config.toml
hidden_size = 256
num_key_value_heads = 2
norm = "layernorm"
norm_eps = 1e-05
qk_norm = false
attn_scale = 0.0884
bias = "none"
init_std_down = 0.0
optimizer = "cautious_adamw"
learning_rate = 0.000993
max_grad_norm = 1.0
decay_fraction = 0.899
decay_shape = "linear"
batch_tokens = 65536
max_seq_len = 384
Each number is 128 + 24 x the weight over its row's rms, rounded and kept within 0 to 255. Layers, rows and columns count from 0. Numbers have three digits each. The size before them is the row's rms in percent of the matrix's.

# layer 5 attention query, 256x256, rms 0.039, rows 140-189, columns 192-255
085:150113118098129164109101142153128124145112131115137112124121120117105143095111114104120131122081111117120139115134142116160136155118107105135154092136115118114119107154099156096133129145164150
087:143095092138126124093121069177145129154122156132107138082102151165156138162132117125130159121131126125099111122147087111147110148110124131083116095088097138112122110081128177110134115105137151
076:107115125128106155107106091148084139141167134081147088063116141135132139159157130133091113126132116130135129133127130167130152116127129118134141132091122154096133130106117121095145106149163145
105:137101128158116138170113113130075122078167123112164100108153168146127149152108172191142091146153144131153138126069133125095142149127122130183090145102119113162116118105142117117155120108113143
087:165117114127086157161120141123110141137123125125153145141148161135137101115116120139121116105189118146159121149149144103118119113089115152132123112141142120115156149147149086140134086179165148
083:170124173138135126084093146109135094098138134141142111146125096130117120099135176116095114161130136106160123118173193139107116070144105110073136145115106121089115107127157128138121170127143146
086:099115131137130122138152099154142147163175117118118164096140149098110140138101127088153144156141116132132101121128113141134103112144092103112155137095130157141091139140108219105133117153111125
088:144097145118113133132158091112155120102140119134145116117127125081139103123135111149140138086117132107156115151152148141109144120126145122132112119125091114085098139119148133123171132125142117
086:130121061124164084126086109157163095169139189133113163121097137153139145148135174091123111158106128101087129161135105120107130116162153089117120151090129098156112135107133174102111170143114163
091:132113141134078115160162141125132132135177111102102152085144114136111124143137147095119107155128130095163154110179135118157153149115149179101111123091118125125098148140079121137114141120102131
086:141116078159124119122113123146088100121148161075132173114074122096155129192153129150118118135112097123162079134143094115118103166180170100122155164099116089099118148115143143114107116124133159
095:148123111125132114147097063117125128105104177117134164133116131124150135091139145145131109109117078112118109131151130132204153141128126117174092135132100129096117108103140170157142148140109124
092:107128118137124135147114092158121107130130115121139146110138157179110113122090083119126126165083134091086118143126121158162133148117125114142124105157110136146126156149087169074096154106118132
089:108129145155168134124133118095136136154128148118089188179140107158088115126151168124147102111104177135137140149153085133126133142155113163127113137153147124132139137141118131166128114149090104
085:108120096157154153171111126147125078170113123153112142109085135122132144142134134121138143154100113154108077152107111126175115131145160112148123134082121129116173147132142152092123094127142130
095:075120114158150109116155130133130132158118151132097161143103119130108122118166122146176172139111146111147101143159122160176123099124126133161140148106129122085122129107149183151123101140136104
099:114095172168108125096142106105096151123127116101130123149116123143144113152153117112094105103122158148098149111111120114118144117161104154100148180126136114121115081140134154102179140164083146
096:150131134142139135044137155133106092138144097121117140146154135145117152122085150135095153130139131122121103184119105144131166105170088129124139136121128154104106134157167123129143093103114110
094:156102121073171133120131113124113163125133158133158138127161119135091157118162150120151117126127136146163148137093161134120129193111118148131115112150110137110153114159124109143134095103173158
096:128145143185163117129148111111197076174081130121133132112117092123158153107098136111164127103146131107131094101119117095185097130155155106147123177110095124147103137136147157155133103164141096
097:143127105128109134152079125144074123118175135137160146145111123123129152179127104159125107143148171107192147097119157189098122150153112161113163105095106138130139143109131133095139115166150166
095:130141115118151155091124179126173108118088118146143165087106177154139126080126147147163097119129111127118095148134096130150143168113156131130148145138130138168095109118106139140124131083155152
089:114147110133122095116150179117102135122112121154167128126122104153154139075144160133130120128104147136123131138164122146156144147142133088130171155174140156138117141110154198102122141119135138
101:148137129122121135166165086100079129137138089113123155097133100130151130149146155111130137118123132131134159170114115146118145151072152168117102100130147136128109135126132133159145083092149172
091:137144162130145163151145095106144120128194094133148067151161112148138137137147142131116124118130124093165118141157138142098139111115139116131122156117102138170139124128093122132146166148140170
093:119114135131144118098136144110164148102121092120151093126157147127123122110097100204090134135108182142155169162093139178111128157141170133142138090134156121126135117075110135108131119131090113
093:082125102149159168163113119146090161148121145132136152125134137138103132050135103121127123156137159160142141095099121117143113136168133120190132102107134113116099140095158154091145108124080096
098:138138152109125090119135132080099093172102092097148116106133092161146175128118133111103100160160133109089088103168118106173127114084110121146154111112137135115101138128115134146098103130159145
099:121158158129139143142103095149118125118173173113156116134144118114151126200131115178145170116139098108111143114087166172086105137109129128136158100158136121064124107078157120097164174159138127
091:111110142155099154152137065171133110159131142111141139108113126091131093137139170193149127123101101116140127138087140198139082132141144146147100168141086120093163118113104086125118096063134120
085:139141138122169149171134113219108137101108137110122131110141156095125125126111132098125147142117127140098112072140135128149111118159142151130104118149086102120120113153160141096111156131112129
096:131115117151126166156145103144116130149138178134110122126122118144080103156126168125119134149119124141095125099158148164110132106112112141156103101087139102121126134131121131075104127132087115
089:115097116140143163115141133153141099098140159193144163125100119157110167111161112118083131133131142149126113138135147111132134170175150144083125100087149110112167076142138150123130133145109166
101:120115144120177132107127141136142144111145146135141099111172111135142136139095096173133156095110145124087139123148145161103122133125114099146120077106166129146112154120143171115155137091169142
100:117101122144143134134114061076177084140123114149096119100131103161129123112142146165150145108122105093117185134095142189103098104117109136164085153117131126142189126135126153180155093090166123
103:140119087097139130067117135118188100160118099130119111157134109117136152123101131173151126121138121123151140096103119152134139114184156131142139162140109140167156118125105098152132146116118131
088:153136141091084128148144152191137122100135101132091139113137120099134138089116135131155122131134154145105064134077094112128162141082111112169116113162129140128144127118129164117159123118107118
091:128096146099077124097132064103107121127170119158096130130141106150133121134139162127105134142112154107105174113153102123125195085097092107142124152125125125080107139130110145119122154152121148
090:126108112111095140130173138150098113119121133124120146127146128155139133108094155125117142137085151122105109184160113128063154105149161071140145130116144120160102127126190121117141149117088144
095:137101146109114129158132051140179141157116124142109162097125107135110142086108130103119143134111129127104131116098108121146120125124108123138107117095144155132148100151118202116113116129116164
096:127123161117142142073127155104104123096100085115139135132144098096151160162131144123113136078122140122122111117153098094133178130158127148133108113161126143121081078149118151174144122144154154
097:133112178117116122127160109109145163108100102144100107128143112124137123111161159140135138108091124141098133112148169114116153134129081122116062101135106129082096125127138133089126127130141127
096:110142138138106111129112108169112111111164137113104108113196107127113126191106140140123144161135144102051121130165133094160104101099106088116108106143127177114119138128126142146108139120064157
099:183128111107131146128131096185130149103097123142139118141131164143149123093184098151141137141143115141129108124103177111148134146106119104161148105150111141079137098136141130108175153096163134
097:152142127113119144152146144102058098142154135115126089075184144178143107104152128119123081180120130083103133123103136169123135144118140135179132094141125126076164078141109139138089127159174103
097:111145104154125116115118122116119116174104138166100143140135120093115128105143129103136115087142114124113103161167096125136136085157091092132122163144161137119134152108159127130104119103105112
100:157118134139151136120146144135131094130171147144121124130090128158127093166108087153147104095109100102108120173121088121163129147098157155149107115150147139101158113108116110146107132123159149
107:068133077106138123159085088133128134184169094117128127131129136111138141156101128125113089106141129093121179109069105187113129133131144128162134106085122103156143129108124134095115152130134087
093:092134123138131156073142139056122117123177129164097128172142108102193167116100103121156168123116117129109120118080117142105156089149126122142104161134130129130135115110145117128154146105148141
090:131120086119115094134121136129127161163108119140118147113126138147177101078163122116106116106118125128107134131124138090143111122162137112127129085138135133151150132115121169085108144115161172
# layer 5 attention key, 256x256, rms 0.039, rows 140-189, columns 192-255
088:115164088132106117158130118102191086118130115147125113146124119110122176121136120123107152112106080125150131159120129119110144129089103100130146100151129122162161137179131109132088121151105124
084:140134119081138096120131146161159137095118141132150194109128113124105108121105134164147149118134142109108117117144131115153100144104124105150183127161117140112146127132117125109103151135128129
092:136166161082135140122157156148128126069142106115095118123118108122105109110159097186136145101093106131118141151128109174162118161163126117104170127184183137141139118102069139130114152100114142
085:103140135122132106137165119130114137136135149148111120123113142154133129110133149129132110118165122155155124099111159092123163151110097138095122125124120164130129125152143093135137114107137115
078:086147119141060096158179152142108126132102078116123134116133156113135147159119174118156115100122111158130107108096050137101142129142129106128152118152123137143121117143109111126133173135152122
097:141079116096120170105142159151079158162116134133104155159185126137117121116109126148151132144123114120157124124173095135131102099161177161128159140099127132118145141127150117158124116079089136
094:131115139133133128109148109116151127113178117141171161103137150148161125127116138152134167100152122162170073142114103110121230135137114130113080141129161133065136083118124114122087114123094113
081:155128144103100140139129086122104131138156158110156144087099132113125183142091129168143126116140185153211127145141129134142151143152082156129148113077128162097135123100129110207147115128155103
086:130108114120127140162122073108064165103130136115111139132071108117143093130117118136105110140138143111101102134082167179118114137083140145116123177139132123132095080131108177094130110129143104
093:134157120149164083128144086103114134147143139100110146105074121166158136128122147187154144100146148149143126138082115119119154092081155155103108142123174146110151106130122098115152143070096129
086:115131154133083109141147128190080140126137150124133146131117067125112119172154138112144150126142118129162128107125141135088163130154120098106139126144105122178140129141145146105172138124144108
091:144120152147091169127139104152114161122126109106094135187109149167161130187141151172163143162132107095117123101132160155100113165122118114116086125116148148088138143161133103135095138121137147
084:165130135126100099156134076082139126138144157126136171075111106118104116133093132102105105101092129148097115159118117160083113153095132130096120099142094164117109119136135149113133134114146118
097:169111110130120105078081116116125149104113124091157101155130122117157110150101124116127119131155123121084126116112157121133099106086199128093097133154142092116106159110161138076121138134108157
088:151118197124097121149129121096130116114160139096109085122121114105139103115131145215085125138135160154131126138122139152121193129123132130075114161131090144165139092122134096125114121138183130
088:164124124154112132126093068122130142104167162072131163087130164114145116160110137180122116134123156121148144151098136162116114127148118131107103137098135108107080133095153136120120166107148120
093:159134102114149110143112143154137137103139111180154109153149114155109153124132128129123137070136109084151154085104159136123123118113091149163091093134115149211170122117106163115124096130124143
098:139140173090096144148116084124157170134122171137131092162105095105120087139141131103126113141122141126118149110178159121118114160138119135165156115135136118126110121108082167104151092159150092
082:116143149145116100113104160099154142176091164123138106143150168143138115151128138113118127106132135102086167118150108108092124107105128084122128141158146103107130132166126096089105174130098113
100:125104134150114133133145180072151131106189118103140126122131129143155114139137131166089131170130194130137115112122129142141127128129125114111060117143133148127100110103114149120128137147143100
095:179151118107059099138161133144161116122145150175168146106123119131101137086127137106139100129125132116128122147155119120141111151151134125102118134124148131163126114159151152093103077149146135
096:120108174136148087173121063140094127127157146118122119131176154145126121161092142148106128141138119140129105094119141118132132145129084161078134119130124147124094088121115096126074146138160097
094:096118157159138128093133098096124131134120118137093126157143145095121103166123146112113136120153105105119093103158075171126146146142105135140115111116092162109078132153115114090139128145143138
091:159148167100071128089136124160134173141178153109131138139107129100123163129145124105142116087115123138126100156139122125096108093128172137097149142150140117147138112120122120096151111154147148
090:154117130096155077086134171109154094151093105145118129191144136134139154111093112096109124126130105164143121111137109098127165131107110113105156115164124141094161098091154115179105114097150146
094:177124120111179162161116106156146117166111149152152127078111121142103091096117137089092137131136153125096102103157128081147093139147107122099132079131124148139146093141133177153125126107099066
096:098132125160108148099152127103111108128176135132113112118124149151160118180121168150105121125106149103140147179110129121127148141147085133122080130087111145115068136138134114114122149104152124
087:130100107167082141140127091121183110124164115133138131151060095132104127099127136123081125155142157118147109130122057157105134166124147140172127139167143118144127156119122161092159099144121146
095:138128145098118150144133146173117142105093146129115140137132150171095169089137085141143103129101103119154174163140121138147123131124138135099110116162067128153103166117125159168162130159143093
086:187157158127132148174083146135114138123098167101095145120152123120153114133134115137131117116138160130065186144142168103114116168119135143117127126151166133114160130133106121122144108110144115
086:100135099148123115116122117127109132122118135164134137201144103145129142152151090129135111104108118087123124145055130104125139127136105119111137165139118132105128170158145095110137121127176123
091:115154142068105177079074151137106132095151105090092132086076116128165124144106114164129103099123126163126148158148168158103128131147103132142182148117125136134165159115158129133129138091174134
091:104173082113164125085163158127155147136140175171117110141137090120119162139138131140138154130140167124125122108144168119134119068146175140153135095148145138090090117088150132093114115144174114
094:105139139112107076129101121094167134090082140105169118156130178146117097073066097120145122113137166123120111149131066109151116099123136108125117162126090128094091111143123121151136131145121083
095:134122121140088143126102114112166144145102097128066169118156186153127141082155075127108120146163149126145128095115137142129136133136126137125110143118107119138127135143094104123121131139094173
098:111138130120141113145157152119180116106117165108150149132140134131174071130111085136094139162094121135132100161126162149149142165138124060127109113144150161191144120123112157144141085131103124
079:103175126112119170143133080084157177153135137102145101124157127101096140114128124144149131171137108101103080146093068174160118111143112131149129137109119146119125122132151110166134079170089141
100:118160083147151144106149095119144133116155090145135076142103099164141133158114138197158144106116113125181140110126100125130095118173114197115139167081130160106137137149103142163126096130134116
083:117136154078154175119117087128130155104116114142091141102152125113102142114176134136136115136148133193151137087098119172140144107144115146181155147139141127107136070119118135127166123071086121
104:154161173112104158080121135114132102100173105117144120139137146130130146140146110165131130098155101129126082135188098108127127113179109146145133132129174115076141132145112124121065141148098107
097:088150128121121069111177131145130121119141179144178106170123106147125157122100142145126125113135132121155103139115150131100123106115114113122125135137138137094083147097143147119124115101166101
095:097156115076154163128103113161180146155143145145146059160123102150138120127129087160133161073132164109150111161137129122150144132120110121163132117109155151144146126117104124124109129164151113
097:153173121102156155147139087116118163111118121126119129108124131091142080094124122143127123160101110149120127114103096161159103139102187148114120129115090146138122148110138140138144145163127114
094:127163144082136131143136174116131117140091117116123095146133144108102134159146134105127139090134081119102130129127115107100137113142130135092102160124129126116118150111130109148126149186170096
085:110163058103113110135124141132166146152091158139101184132095140135118124117142131102119115123129184141110119155152134102114113194097104140106172148142150144149150158128121107162156078118097138
101:119130113122133149110120123108152167120136150090109131151145107116116120112157127108119159158097115080131104137120121142154103126130168095093141149115074112136090085145115078109134173154126131
100:116159143139112096122080100117116123123089109103157107084153130155143173113142135086114101135143101167113105096110117159128127074139135119136140147159117143153129138143158166106157113127165162
102:106125131154137117102128118120129122126125131135113149087099138174133159112175102131124145121119120096105138169125147145147111184145113137113117166130079148146138085142085140150134119089136119
101:140109127140161147134127114120158173087122146145158175122131127124151100159141145150127126168107150120201133110114150140135133130142095129095130098078141169110106130136152122119144164094080117
080:144124149096145122164142126115106098122138176145097133136121132099091125120112127086099161114152117134075132164091127140128134104125130127155098079158141114157113115132112133140085145137107140